Part of a small language model's weights.
Architecture: RMSNorm before each block, rotary positions, no biases in attention or MLP, untied embeddings.
Training: a variant of Adam for these matrices, 8973 steps.
Each number is 128 + 32 x the weight over the matrix's rms, rounded and kept within 0 to 255. Layers, rows and columns count from 0. Numbers have three digits each.

# q: layer 6 attention query, 192x128, rms 0.0889, rows 79-127, columns 0-63
# k: layer 6 attention key, 192x128, rms 0.0885, rows 79-127, columns 0-63
# v: layer 6 attention value, 192x128, rms 0.109, rows 64-114, columns 0-63
# o: layer 6 attention output (transposed), 192x128, rms 0.119, rows 64-114, columns 0-63
q79:078114160114089140097101116112079138144159135112148120167131139090106098130113150091107123103080123136125107152151162090117139126089124148120157123147140118121158111132166110120119114144138142
k79:192106120230102104098065098140196080075138208154157155167158215027092152124142180014111037091070140177129046079120127153167224088088052127061067236135119016084095173123073151105000076154035131
q80:141019132065121148122151153163043130185149108140089083100151047119166154143107088164195110116149111126125140148126183075020111084071182100133114113158106181163142080195190077082206123158103083
k80:166128134110107124152145121147124126095098161161130124137108142164116139117146129171145134134150118121126136112105149153130126133138130111122121124108163104098161133133142141120152145125131141
q81:099143178095118161172105147089138157076094163130112132125172103086178142172121140171138112143116107141099137087090151143111135129137140140154106151199122078139112144137124094175105062157178120
k81:108113111145108147109096163105205069092094137147095166161127159112093143075115182112134154100108167183116054122201088138162130111126137097089153140117106093153166111143108163165083047132158158
q82:072122083139178104139119091084139114122121140141147120152140137078097085124100127156172092139177112088115140171195170124181119122128142136106186154154128154146122131115164119141136183182110190
k82:155116143142171145152199099122166172084142165146125159105112177126147133159087162085112164168129116119104094133105104153142113143158069128127142139096083130121125154152157141192144120148114120
q83:125160133138146150124059084080121139128106103163163125119100110149145138161134105064106108147160192109144133158103163113163159198094133078167137133139110123104180169153150139158139194171185095
k83:149117116147130138147178083087094176071146081127094076126143065124185087174125111100158131172127090135122085144090098111116142102159105152113142151070127130167090147162118109154142153095123161
q84:144154173137160115080138093128146127190119143171094154075116109133133165161111101076128060121115094157050147060166083117083132148114149076092152157100139097078222123076060074075143109124131175
k84:132092165173148129132043133146128194116144126141139124089147133153086125142126094122105127067138103107193209135083119120130113157097078197118150079093154164140113122095129104120132096134124129
q85:093112081138101121162119092157099124098179075165103094169129136121140096098143146091156122135111118148122106214139194190114119069128110145127140116120102095154142140130150131077100142117164147
k85:090144198124161072082157147113121130126124150112167166113124137138077138158186154112146144147149140142149125124111144151072171158140125151166036111129066195139136092182108155167106132153113095
q86:103140172149121126130153183129121130208132091076134173124135111082068110080087104106199116153109137127156159186164099166133118061118135147163144098152112120088120141065092145108120103112132118
k86:095060089170136111100120149167168059174174136147200153084093166130093103123124097069112098180070130124165102174131107113161107116172104143172163157124113080043110143133070142161007074112081098
q87:139150132117063120140130151161142155146157103108095092084128164104083139189104193131114161171119197114165143211178063164149088082087117145152114144089163152149141155140178148190142174130173160
k87:122108163150074126171145101086135074069115119159124142109106187181128135136119178145111176184147123124156146120127121102076078159177170039154090164112095149110162086103152114154096109159119103
q88:161089084129143137128115123163134118146125121047159133163146132110120162117084093153122087130148122113168136138083166145173114138074178143106140150171077104166178141237104174140130074098122133
k88:194097069191122060109091146136110108167105091047116120118147103122133118173104073119093152110076128126132131136174095164172086144058099105149120187063159125160186161136121118188087172107154168
q89:158210056144171081148112136154114164113105156122082179110131086109123147107087090136128198168128123099048132173186075085069161136102153116115097145133147121167111111133108138088168110106105171
k89:108154135142114095051121121092121142146113148116127132155110128125178099148123090178112149083079111123169204117131126091082146215128141165117168129118070112114149181124114175114205125145147087
q90:176170087116129132106169143220055115102093068128089171151128157168144096181148116177165103119128179169135123167124143175177094152149133123074129136096095176170114129117094055121133083116179191
k90:119205125079185101187153137100093130138136118115120193158115192173144159125131126132123132159121125108119124134069099141216198143140121075179126140051162107143210203133164110225132128117117116
q91:140077140111173133134118153132106165137123078112175139144137128083085099075130144104119103103094129111127125116157168158150161143121165090202094046142103147148113142103113154128096124116162178
k91:108129097087124105129179087142171143116123122115075134104107110119187121141142110065086113143128139122102135129142186166095166186105184111156136223116137115082099197116111108160095136111136061
q92:160118165087191088084161121118112139099151109116061082198170111180167149075153098112141100118130095097123131124160143119118161151078152128168084194125122107084100153135140077132165138083152106
k92:123130188136084152140132108162072136098052104182131184137097153186189073122138127191089166117136143151179154079167151186130178154109175201140101132114078093103105139176096119090138112131138162
q93:170043056176137189101143159065106128084072176116163180160106132152118182091155178169143073149145096123196118129143066124133172137138088160215118162139113199120167081127111108170127102146211111
k93:137151076129102103130150106052052054139143089133071168116085201105159099146159178106088089147103105063141138153177139162103197093151233138085101131092138148109122159140135098219081161080203166
q94:140133078135167082178138120093188144129158184131132142092145136123082094126179168114136142142094144128128116125118116185141110140119111142145125138073173085069087078150057080114131135148121184
k94:075110133145117126133130146082123193155160145164129115080130091154087065185090159145106135133136141135142165121127155154101159151144209147136162140169121167146120108122208132106246129180150128
q95:120106121163119171131133151109148184120197110154140143147109105139106117134165110109120073119142062166124113101161149139133149207210144176155123141106124106083157153160102165136115137103144139
k95:105090081130111119119165128124172155106142117114121152187114097170107090173176140082163168128125124156153168173067130158122156087086165142109111139163101174123179151103119134153102161077118129
q96:151255117217073079159144086105255119096066212171118180178143175205139101064187182091106158123185101192127125161114079190226126170111022120090116127087199018025083097126131183154117129083216166
k96:146112112136145139123146122139119072075136134123129150169071179075105181133126146093139090118064134157120057129125117123140178136162102128076092156114110057148121170160119116158034108120130147
q97:112105159098181140122115116160102121149120121133121137112100132095124161153121124134145096140116129094138126106126170101081145111128159129136141121169106167181132126148100118079125128155112151
k97:109087140101117159132123158099099170148178141123152129085179134165146069129114107201123119124159125100146168124161139146076060091121166145151119085115150200117136040135142123121191159138146124
q98:107054142113162146086094177147048162143169085096119114113126103092092155158135076142185132131108154112121138081155169075083117101156168135141125136165085176167158160165126105078150120115076142
k98:096132165126104126116134135119098172161145104119139108102143110161160082124113120170145152101156103148123186145141134138108085128118187147161145078123155186112120074115122114120195170135132123
q99:129124155133114158102136116189113120180129111128153107121144158096130126154106129122134106127141113109118129066133108108104130119134181158129136138142112127162160116146129133104162141174122138
k99:084126117093138121134129097121133147123143120107103076110128070134127141101087111171149167143126124104072171163138157113066092139123176106146161115136123157150127114114099137144210138092132144
q100:102121165182064157132042116141166171110113133192167128106178143095120128134102104147112093094126166091140113119074158085118144124102106094130161130079138106193104070178127137056060094108115120
k100:150061122100165107123134104130190094176138141091037167169109115113108133144158083114165120108158094115065119158136106143159115161181112125111091163090101129132085150154100100119089155158141090
q101:145127173169081165082158034121165173146166091091142102098089175169105087116166151146135162073131094088101112147124173153134091158151142127095127123112164140089073131144097156125111147070092151
k101:191045103117092175161066181168131097132139155172195121136131130129135132093114167149169108106198156160152138116092118137095171089109115148145137139186161111123158042153161129099117136107058130
q102:119150125159117124105095129145157141109090173175110185156159147165150121119128122155125071103129118155100103094115164086154138168128160135094158142112163126160078090111192133077132138121114175
k102:128083152108116138092090095128159099125190151142094111130152157093142138168097143148119139143141129160190096155133136107166110069176133126133120110110105143108142139110113137131065127151105158
q103:145074148076148120168093217101121158111122143132149137118156078112145138138100125142163143129119139122087120139149139104128140113101120090178094116166151143149144168171159151156128140126127107
k103:112111156150112176106153113118142154100122089108069114097105130169118141148124119179139127168159154134096136134120145123117106183167167157129126113111132182129113155126147138149142145167164119
q104:165073150103140083149134156144151145153139154162103156173139152130143142122143097117115104169127073156122128147116190120111144117083092114130099106091118146149113180140160152123105119091102146
k104:060120146107144126123129152107131164121153099093063111075127089134109143199104138180083119087122195066138128116168166152062120076128151186162114133159194151084162092099112160134139213111089098
q105:120156139109109086154057145142166136061109092176142161108127141130107108119195179124132140095138125121107185123104156165158167152117103073174167162147099127163114150147189161142116160115124096
k105:194135102083153164127129132153096114138087064111071162151134113139108176112169135110161087157129129126055085096134147104237074113179111149141156156039106104121072106139118079155103062150111105
q106:140147117114113068101148144114132084128105129108155100168086110150167156100123145119128085146119168131161114091080148105116137126128112141156105136095143135152135103114108159107126122132088135
k106:142136134162130086131128136145116099172138114197114092148140174071114135152114161142076102116097146130152118115165162160137104132136142133105109126133150098193083160127158135046117188105130140
q107:164167189102135108082103123181134134165163155095121182140113142172137153184116165170174099153152132122129167110138168117168098170110133135125141130102116125178060126125134132122131120103135134
k107:165128113151121140169136115071075129197196142151090146090139171132117138090111170144097139101100153173146156121174135120205120088145149146149107124107117121063153163104129108127105136126142129
q108:097132152123112082134114114146082196092125118149143106054125086141078160139122156096138095113166124132154148129129086148179165113125105110096116114141166143119125083129066141156158149209150042
k108:121138179136120118144159140114101153143124144065117157140127090139087124120148102109091130151161122211063174117106114174143158132167135143053154150088110096113076135107098075144096115152165061
q109:178161134144122149106129168132101192188122163168097078082141178122132151051163167126137059097131104119132119113061119202089182088167164096178134099181087133121103089123115131128137140153103128
k109:108155140132136123140131112110114136119151171130098110195144181103105098053137102046086082143089183174120079143120139211173134062178112119120143099134143125085118122125138139132099149059162110
q110:128134145105000102115130154147165158145132142111159150180156169142106051082171127102146081093131072179105073122082109129164152168110122130062110144067108141123126085107116098072156123165088077
k110:114116163121163109175100122146096089144074129150137155125127130089114075146120141172097118081158109101165099121131119159135110110104103097138134160169168159138156148119068154114138165104106157
q111:140255137140107146116093119173209084088080183121146081142104131158172134142140198089130123157124158136152122134156116151157176113091089122114084187056172082145144164182135129128100090091167119
k111:117106150150130116134102157105153122161134118143110100108154140121131112160143102152082120131107137138129098113150099111126098127151113122141115116125098121143125132122142120135101140131131123
q112:159107128133110106119147078126123096112146139099162181124110153131115167177134145148136127123150090124134169115112165133095131109155111163151092097099167161147131098106109132118187165153125180
k112:198207132173082090197135122092124041107050180204090214229097135000097166097148194047105073020065074128113064077128064076145205128165049195052100211051120023138101183122067077130000149113132113
q113:194088120085126117169124091157128120091107093112153061142097121184124145085243126115122179124071113166131129101075090102140110128183102094116095087147103091106073146167139173060137138111111071
k113:114177131123085131135203219157095114160044126126166138165150095114113136135167135092187120121129138106155117071110095154139176108134220131138128203159124133160133147140099080067120141106102077
q114:075122176118163105139170216147110149155128141100081135176129107093058107172126135169211116178116082148102086134151147195116097111175111133127100100111075132149149085147139117175147053122094182
k114:169158079121122110166124168088166107146194151144156176169110173099127122156147117131060155110100141186122056116106180129210140136201084063116154113146099057134149149116144178196071156171060104
q115:141160046138099145166150123076152114150105216100119113130107099102161157136157140149112220117115158094155131180103091100078156095130153121150089183141179132152098077097127153158121120115155139
k115:098069142188123140069169120110101089128167117148090041182148132156154126103074118134102137145136134108129077107148102095077114096147193133195190142150120190109151088141154067139145139106173099
q116:175127123112127109169104130087182142066145138119092144106150158123137149136117130103153095107051154124135111104060086140110137178137100093178155113094149098158065101109124098097090137148188146
k116:102127148099165144082128078130136180153138149186073176150139138153125061143105151128143155087154122145090123093125136096088152140170214150122103098150109155176114118114134123073161120161124098
q117:144154130109120161123188141090100161128154156145066160178049146087157109121132141100141161101126157138116072120112086132134068149103108101176167094112075117187143139109104193204111072176129166
k117:118137130115177183166127126067114149158131090139099160173163138141161090064115093156114187071123176148110097146153116116122091123149135119193131171205137168187107104149117135064158108065123110
q118:166150107085097118151120082122143145136130188090095117114152047157122185134100145104117185111107178100111150165159115080154148178150074173118081114175132089129118150138126164219170173142201140
k118:102159180205069145107165127096075131152104113135068055108137089166165136121061142180182101087124136147098162111151124078056123119162226131131133148125061102116146127111159133107173124099117145
q119:178089133184089165163111127125141107150155096099100166128149073098092145124070066150137089156151172146167113131083139109124104116173179109115100100151154128086129110103155186157170153154092169
k119:190166096150151096127174111150116134149180154122108114113145071140184109120111102203136148131146120151131103142172106058127068112129129139124158114130155097106089173085125132155071162162151149
q120:182149113048141149100139158129070132152131158120104103094099114135089119170155108177090145079142116131113101079072115075178154110151131121107178145117084107101185097119110190080137123143192149
k120:214176121141150136104137141100093152106129123126205097132095134121073122100137076148135078123164114137146120132088030118181132172113135100086157084145172155173122127086075067121139128122084162
q121:121182105114099087125142140051184118162095126176133128113098134116150120112136085078123165220142118078173131166054139139143156089064136175127094132145174091158144093100161208186143136140088153
k121:095062161096149126108171140119135111127158107073117147144083069099135169127113116114108133073142190095134081129141082092111075123156094132128129116133121132155071150130086104078147128168176131
q122:115155123155181133141106157149107098101120156180125095144040166135142120143075093139095044089117118103141139140065139144125123124107105105174148161149097138025181165085145068117127045146139122
k122:199092065065228141157100154112143154114066154125119131119140182182120122150145103115133131180059119140144097124093112106148188108168105131138064091087102091085135163152092083083137098129110134
q123:134154121099068124097130194104181164115125095122078125096187135155146088151111146123123181101148105082102185126173172178170137085114138109110145172112150146144080166151105099113143102067168109
k123:157122112142127118116149152189165049100107096166144121107081177194153199153154148103113103193094136191116140122100094190195135153099074144111133120068140068068167129132170106182136075119080107
q124:093138060122111119165107067122193062091235149137069140120114146106132133190049159066095142105115137116142153114167133133134059187117112124149134075106096127075154128128156143110099167049087183
k124:162124074054153113053187016053199134139199113131140200119162156159101149127067179112156162111073137065146142111152141069097117154134161203081134133079118131131138102099104150059130112168142130
q125:164123149172099102178124094115140046062109145079111109155168144086127126101080162121138074124124048162156129136157113126087105167202132137132088155202057124087169135114118097075141058086125148
k125:117131098098138081097089138164146143162123177216139167142156139129120092103118155130144150096091104132067090136195161063117167054151110154137126079162043151111117204141140191131124120055140150
q126:131162149130138163141136117066103101120161129113168177116162106107097131068117169133142108088067152132189144101172155112121102092156138100167136110098052146092111131071135125104105193102095087
k126:152138098179181102119096103170131143157161104102120153135159143136131063068206189087154083148107131125110192146166196106091147115122149120160119152122103180099066097132076139060074130130127155
q127:158153065122109125131098122169146122112150130168142125117123120099085103132134091096096139084155121139124070122139138131102119110110129092077079114143126158049191143169177108132156110092076081
k127:166127122086114145119082133088103136144103146098121095064148049144093123160118055204149086112142100118073160107121148078084093129088086136159117128179172162143167121119142161102162164106147196
v64:161150098133100121144108156160150146163151150154095113036145121133087141150153114122128109158143100097145141144116146157198130151130149175149083147118149129121146109130091127114124128160078142
o64:105181135128131129099151125133112170123087153129168104177104117128121147151060139114130174111107130132141130098123157113149120120141106130133147122138149152115139111139156152168119140113095111
v65:142153121095187160081084137102146146117122131101196134128175123134122109085115199124092124085175120130115109126124147082125134091135164098124139139143130112123108120126135154133130141156126153
o65:131123159134153123154158145102138145146150140143102139156113128167118153150142134183154090177120099108176086160134100121103096115155104123161165120136090109089149139135121170149136127144148109
v66:148087128105127149145088144077119133101137119114129146118105140140137092132157145129103141132171152103134113078169090139122150139146160095141125105112071137094144136145126172091115123137158121
o66:117133121132145138150153129128093070150151096125129100146173076130131140175126122154169141110126106156090135150135133121129114127096100115110093158121139108090139136150122098167133145123176148
v67:144153111109126167161164112134107159124144163114106095098145162162099169108123135138144160125154197111128130086132124140144088142096160134129145116135134140128119144110140112200102136104103087
o67:091124111137128157152115125145165122109118133138168115132149104092119134158115152148109120113136094134124158103164132126141180119181101136120123100066147155130115086111126120123139120136132115
v68:152152149120100081135151121115128134144116145112111124111201092134152142137135130169147143116173155095146148111133103148159172129140174116111109112106156093080132209137133143113119139118163104
o68:097180164105130116134093123128134112122162132143166111107085118118163146136074198108118174128101121098109203100130158114125121136110103101136127107174135130126130099103102172171120115149149102
v69:107143153106110129133132167142125098101166102113142147169118127165113111123087124127166168131134162132169114100083137095159136136104120103159134115123079130083128142170136099119117117137097094
o69:126104118099119147118119136127103159125137103120115085113152146113128099143116137116136124101142115114093068087165162115105166114117123092115111128147134115130136102137068107110138115141086092
v70:067101084167106099162119188154166138090180118148094107124140189124092128098120105137151093102123109137146127120163124150101135145105089150159102130132099147150135117113136097121135145133081082
o70:129123106124120094132126127173084131161119142115122143156132071125115072141109097124099138129141159141142086112085183171176143141106117116092124151114123116153096109109121116145121150119073117
v71:111164162131137153107091073181163073155129110146134137144092080125157162113101079096098103141111148111134095130138143134114135090102130105131151150137123117118127152156102125136136077196137150
o71:100130162140104106138123166112089107148118119123118127118115124120135140118098163115142083133132152142159071137096173107102130117155137114143160132176143162101135128124116161074137100135088112
v72:135123102178092217128088114130117116176169146119094128149113126167086148128079092121113102155137199123139073082114150146142111121124087091118112114102077132087116154139163111141111163140090096
o72:146108076168154117133125157130102138140115096109154147130124128094125127153126141140109109100116119124106012091139169126118155128120147134151130103098142129111108107140139092117123107111093103
v73:181088138101150127097066090133137161128103137135164125119154131126150166147156131124149128094181171107112114125155106125140126158078152114110118083155104157152068101033115169165153129137165149
o73:164167109142148148158121131130089106127130119147148114124135093166132120128160134164155137169169072174148220144122107147141101094155079135113114143122099129094143142120135115125110130111146120
v74:128109101096085081115103101139135103114094124125117163118136109136185091184101184122156075106153154140108148115119100176132175087144085105100114099122097131082160126109123180102165159148171151
o74:138137126132154103131157112126139112149128120113138126107140176181111124097140120132136171125110109134107255113120146125121095129126159117147101100140119126079153142141108106166111116104131115
v75:076113171133173133174098127102091120165183086110155169152106106146147164174176107101131095099128122118092119138152170143105161091125117140139180163144062102103145130188091188120118120125147133
o75:129106117071112098131120150105095124145135139158117139115129113114150168110140118122171090157191119093138150140140116118130071153106134130150116169194183134109151159100120137142143161098102101
v76:084130071114077146150131116186203157060140103159138166117094119107106159105133152094146094102178109099124127123135125104103173077120118114160096119121100121116139194116098064076173139183092119
o76:102092152128133145100118185119158129146134162129145151147130078182146075129140146172136101112143096132114193152127151130137163129135165110115133175129110130124144079160131148190153140074119115
v77:139090190106125106114139113100105131181127146124154141142127108146122145100137090120103134172089139125107130133154176113147126135098107117116166113141129104085152151149147121104127109125133088
o77:143156091125163107082116141156146134092095100127097117105152161131110140126142117097167142143108121107159139168135101150115124109151136133155135102117150115122102098095093098133125109110152130
v78:155088099138107147079118095108179129133094132131140099176134112132125141157114095103059144156117153173142127126157124110126135168160110085134102136130130127118046114060110091116127169136147074
o78:153116102161152133127102106115109120112144142117121106120136134130127105131164128109110077107139102096113063160069118153156129130125128153125099120120128155172128096117142092144120112149159158
v79:117181136156109114123187104098098167135209076131093127128078147132107156151152062125126108092103119133162152144113130103117141119107094123129137162131089131147133142148106106145111102142114083
o79:160090148111149109097117115142159139144089130147157109152178133115097135124114160108132114111153129121110133137118109125141140109068132099127126167141142163149105131087105123122134145104064130
v80:148155105134097157130098090120129088109158157147161053182171144142163104114143098152127138203127100137108120124088143133085134110118096156139106108176123107126141178111119103084133125103110128
o80:155123114149116180143123114126118087110112105119075161102075154092145117107119105129122114105137183123106089078137134151137116121144111109100143130103106129165105133092145172165117127126125084
v81:125163179165144105162125128155119086131109054125153148169123102126150184163149102130130137099119128135147160131152149111142129121116134147106165144121112083114118087137171171141111112201162120
o81:186149108113156123120149116111110164121134131176118127105119161165101135121149154161144078154086118079152122169110107106108104126125140110111114101221111182127159161146133126120116174143093133
v82:105193139143111150122142103074105165152146122109131112105102107119131094146170102110155127142142124147106147089166119138124136138114082129090148109159129134122153147167120164092121110134164155
o82:125108137127124141124120114110160085128090098076133132138130132119133156140098139129128119145119154121130196096178126163122116125095156146140137148125140155103129166127156155168119110109130139
v83:183107095122127111108158174142148129137121132145119123084135099129092117128097108074163141180128095096123163124153129161102202100090125139104159113129117103116119099189109145115143156097108153
o83:102129132093116099075162142119109135109134147084125128120147155141139153158121124134151130158101150118146208131087167118108160129093150162116119112120102129143121122086168149167146117133148111
v84:120149094129133111115110154146104117126129080114129114131101110145143097112089156131076105121118111105139104160150108159112126096106127140151072153096125132195091105064115130120123142170121121
o84:115080170163107112132109109120116152130137170143143100104120134125102113153153118108162127149149144156124085111053141097128168113147143109152135155173122131111120131136137115123128132147112127
v85:147111165119109128121132088095128098084083116160123111103139115127177129094140160130127161156102157098147162132127136108115154150107125136079141115110173129153131163120120111069110085094142152
o85:142155161147156155117090124160169123131115152134161123122136162147109129131161102107165091145089136111114215146104080125166142141125109138118124089103104094126149124099114164127090150109153132
v86:129152129145121149113100182149133098108099152097151126173083120123146126188136177148127133134142127137129110112155118119135135142147140118161128119090166120100122076178185125155141185112137129
o86:133132108150095155151173100066145150158149127124127177090109135095154133140119101132099138144098105112088025139147170124095126181145153130126140104120134138119150174144169107108144121143117138
v87:192166098127170176147095156121140166094120122164118123108117167127142156143107130145139137108130097137149145129071111114138122116100131129153136094120110136134095107086126116148102148127098122
o87:134140134123124130141172143130140109148164100131134107143124121138105109109146149158113122129152126165121131166139131082120148125117102129099128166137114134146171150141109142110125124124114112
v88:116144102105133126089172087143091126124086126121149140139134112129113123119098128098162110134161193121141109113141112084122083120123138093108166138068120132101075103104127075163169163149129169
o88:141091114144165130167118104064119151125135153110108115135133147133125140137163173131101132123132078160113118144145110127136186142176180136132118140110118118143101132172120080128106068142118117
v89:118162131097160103163162109118155124123112142094093132081158122127154108154131169127108123121140104106096157076167106135107147137127134094155150139098158137116136109148108146127103165109119130
o89:050119138112112131152161136092152106150186115121167101159106137132139156130142115120120126118089126118141197136132121113123132142154158143174144129134133147101142133104126143172145116143122139
v90:150162110139087117115127153076197096117137139131088124069131096127116106170129093128123141159109160130109159112136110075156123170128101122147165136108140105038112154199101061114110122120140086
o90:156108126128167154108116129119122110118145109129154105153146150154140113119104144086119096112076112081099109125132153131096118123107140152102119131135109118151133134086140144140077125153121134
v91:076123101128087090168143089129137114114124136140156149138075110134142074122118103141098112136122166129101123146118123164135114147187116107070129134130135144131150151189100147100156163094130128
o91:116140130145101117119131098152151132129131123110114120079112167118147125142121133076130138078146140126089190109147119097128122142148181123152131133109163123114096111122106132146081105142148097
v92:142121133116074118075140072136145126131116117167109192147095162125150157113134136075187104156108136121099150142137138098158147122098093097142111118139127121095152148105089116099164108145135140
o92:174116121122175130079129120123137106132122102125116100158094119174148100105155147139119130135117101111135225144115136145110122118119166140143117109109110109142114140141145118124114119088132135
v93:122129144147155121103118139079115128117115168122107166077163107122153161089077121127107135142158166155163111126081120089127161107058132105147127168096116125113078154109084133149118126143155138
o93:147131127085169115153053145132100145104148118123151151152111149080126097105132162119179096161143114112138168157132093122148154135125111146140153107124121085143177084107111135098095136152113125
v94:132131119135126135154141147136185133169130120132087127086134114120127138135090164138143129126147038099117135121080117132139162115151144084145086166135125128105138136102159142119137125200128153
o94:097138126120123105129135125111115140154162120146164144152109121160122135143101123141097123116108142146157141128118145126086110103100130121146129108137171115120170111179138121127181141134121142
v95:110075083170066127128116134086138114132151102128063112093130139115088101058104083140123149118118123107167134151073142107130121108122138118094131123082144100108156149129142103125125113105180096
o95:152153141127159139129147144164139120071152113143157146135174113125125116140115185115144092134107149147059108118132130122094179130131151122136099126100134108165124115144092103102112173151166138
v96:126099125113130108127109169165136107087127139166160154138117095091219133167126140152140102163131196155136138123161095172116142105143115131102110091122102172107108095163118175136116132105163107
o96:146153114104131144125110123108110101143124144107126154086120168135108107118140091114155167121096100132126183139109129146189097147107129132115127120128123104128156103101112121122104149124120123
v97:113101109085165088132150113113102171130098160139151168102113144135137114109170137157104098070153105121092149136100093123131098148144138133123094111174146126116199136100133104150163184118154148
o97:123114103176094127141120116141152104137128114142130140161122097136154140120142137120148160145132111161129240140158115137080091119159099135126125139109135101127117151170147111145155132124168142
v98:127184131146101166119153137125182146136139083087099108127129121112130109116140119130075115046121130136142142106106162143122094128149109133118113115130148170170121128156140105171115163125160173
o98:105125177163113108160169135148126134142141107112164109126163168152124126154120087115111131163119143159129075078115107116113124131140132128156147129163130144158116122125137153106130139149083130
v99:125106144159106138147128081130130160125138096121154124151104143130112147164133097168165128112147126143160133135137155144099100148095125126062112118161134114148084120132132120144139160105118151
o99:153129133135097144162157142125114101155150129140156117083113099156133154126113151133097121120122186140086186118154169098128150148113124135147115137137086166147122153115128147119090107142115105
v100:119103131130126126168121146185154114219125159111146134137122105157127124135138099133156164149107088119170144148170151150122164168105170115153111129115134134121110120094174084146105117131112085
o100:081119106108079100148074116072099175127165126131121087087139098086115177165116153120108130152128150122139126098094149148118143108150107087114125110116160181152118084147142079153158134173131113
v101:130080095101136127136096137130105153145119090093143139141153143165066131205109113146086121124123147131077094132120142139143124082136130124079094074109127120104070128128137147126143158094135146
o101:145160096148126102163151132151105159105165160105134119090100166129161146100129175094143154120153147126120112131100163080137111139147129132191106157127134109147126114098151122164119101139156085
v102:138130162168135131114122149162137118144146093142124130144120108127190114174149117146073114140162102158139100111078118141166142163152143150168154150128107111098112117167141174106121178121099135
o102:125140108132138159110157116099072115126153101150141144148086151120137158130091137106128127097141131102132013132137138112122094150090132135089119101167129117109163130161128123131143140149128131
v103:177103145143135159125131118148151149119135105128116132077116153121099161141111108138106130159178180169128126084104114119149151149097117100095125168114140109131116113196105139175140115111105141
o103:126140127112134165136172150170132130140135137109169160155116148121154115138082164159150114110127112111127127128148162128169151132079122155114134112099114121127137130084139172103093120161110131
v104:139077161166138126134170182180111108119178067177142157140115131143077168170127101170130141088116181178126140084099148097125143115154133093145098153142108127098168126130142169131095112117100088
o104:180137084143142123081123122138106154156153139135098153120142152157142117093117157152160109108133103040138065145131148094163122137073124105095093132149094113131104101137150110097142160132133149
v105:120110110099065119143155161166113153139129106168173098115138108133091120132176098084168123162113086093081129179202145173099122111091149139107101130164133106128180143142170099080128072174122174
o105:113147137164123130116128113109115106078041227128077169132149083122132115157075102143111149172123175168126174106114148139140139131134137115105118162082159130155133119141137141175154148076130116
v106:135133151129088133107087096148117107135112101112091146114154094138109179139087168085166079178133180145206110159124138097134110125090137166109118116102132140127083131062121129120143109171123183
o106:151120119155163107163086129084113149129106169126150102127127148147119131129165117127130124136127155123143123112136135138136139148154139136148143087146103110143161134151137112125075125120089133
v107:158128130135083130160095145137117164135153151065108097111173125155098157158123145102197158171154105151141131109159131108117130141073128104110103110155091135168075096142126159105121071115114113
o107:128118137064151162163136105114107122115119147124139119135107127112117118160110114145125145116146140142141200119133159167171142109113111117132101145102126133124144124074129139145106114130130129
v108:134166129153130145120086141118141139146129164099100125132129102124180142144110129130100146113151170150167153106156109146153145148133143171111127116159143164114080128167154101110089154128130097
o108:161147155091126125138084162112143141129125105092189113126144164112083116169145128121128144130100119113126140120118097144137125117115092114116129090169125151127147096086147103184139126148107129
v109:067113088122111162201135114104093122118132110119181097167108114120106115109115103175137109051141164112165103156147114148152140133132114166139211074057123123133150165112103122112125140135130087
o109:131095087129137132141141121171151143114138139172145092086168135112112121159137166162129114124164107149102077152099089112122160168148102106131089131125142133103142140163092108143128165038128079
v110:146134141096116131109109140147137095140146100143223103154095113138102159086144060137134126159137158142125111144151124067134096128103105138125158130166088091122142090080128109110155050166156119
o110:189126107180136164123118104118104113108105136153065147122144108121132140174129158116183099153165100149173044132130126176122119103151098111089128147146146148141111156132143127138135142130126123
v111:139078124119147110117096119135114128167133107121116128139091134140175062143130129108105107116119150110107091160112095140172141099161133180140128144101150144095172138092133100117131153088155135
o111:160129140128136102130136150134149140101146102101116117124162144125110120110131170144127195102153091147076083123110063114119089120130101118095113177151143117117094162149141062152160124139120126
v112:161141132104112130123180126117100124124143097130104121114166143134134132172140156143047083174121177148136125141110141146092117128146090097124136120079166133138109128091115124110107176135104157
o112:101110141154132136117133111141144132130110159121156097162127174152110142093145110149115125084096133080108122139137082098180131130132135150163154133141093153117143134097140112176116132092140121
v113:096148107124146089162095105151065131134120151120136145099109154145126136165084154077189149171122126107119141151159098135103146127118136135132089131093136122183103054106115212151152104106101135
o113:121127113088130108128135072089137189147120147099124122108087135081149124138162129140141134128188105146101232145142166138128163154154155116145122132097181141106106155121124090105100129108124136
v114:141126125090170128117139088141105135153088141196121121129139134100168119113144093112119085100143138084093153146168127127141134113079131108077127088145129124129146111166090134157137154112152143
o114:133159110132129114148185128153115086158122139133109105149133151136120142126118153137131150125116115156140233167094107112120125119136097133089125137138125141112131167118127124119114139150128107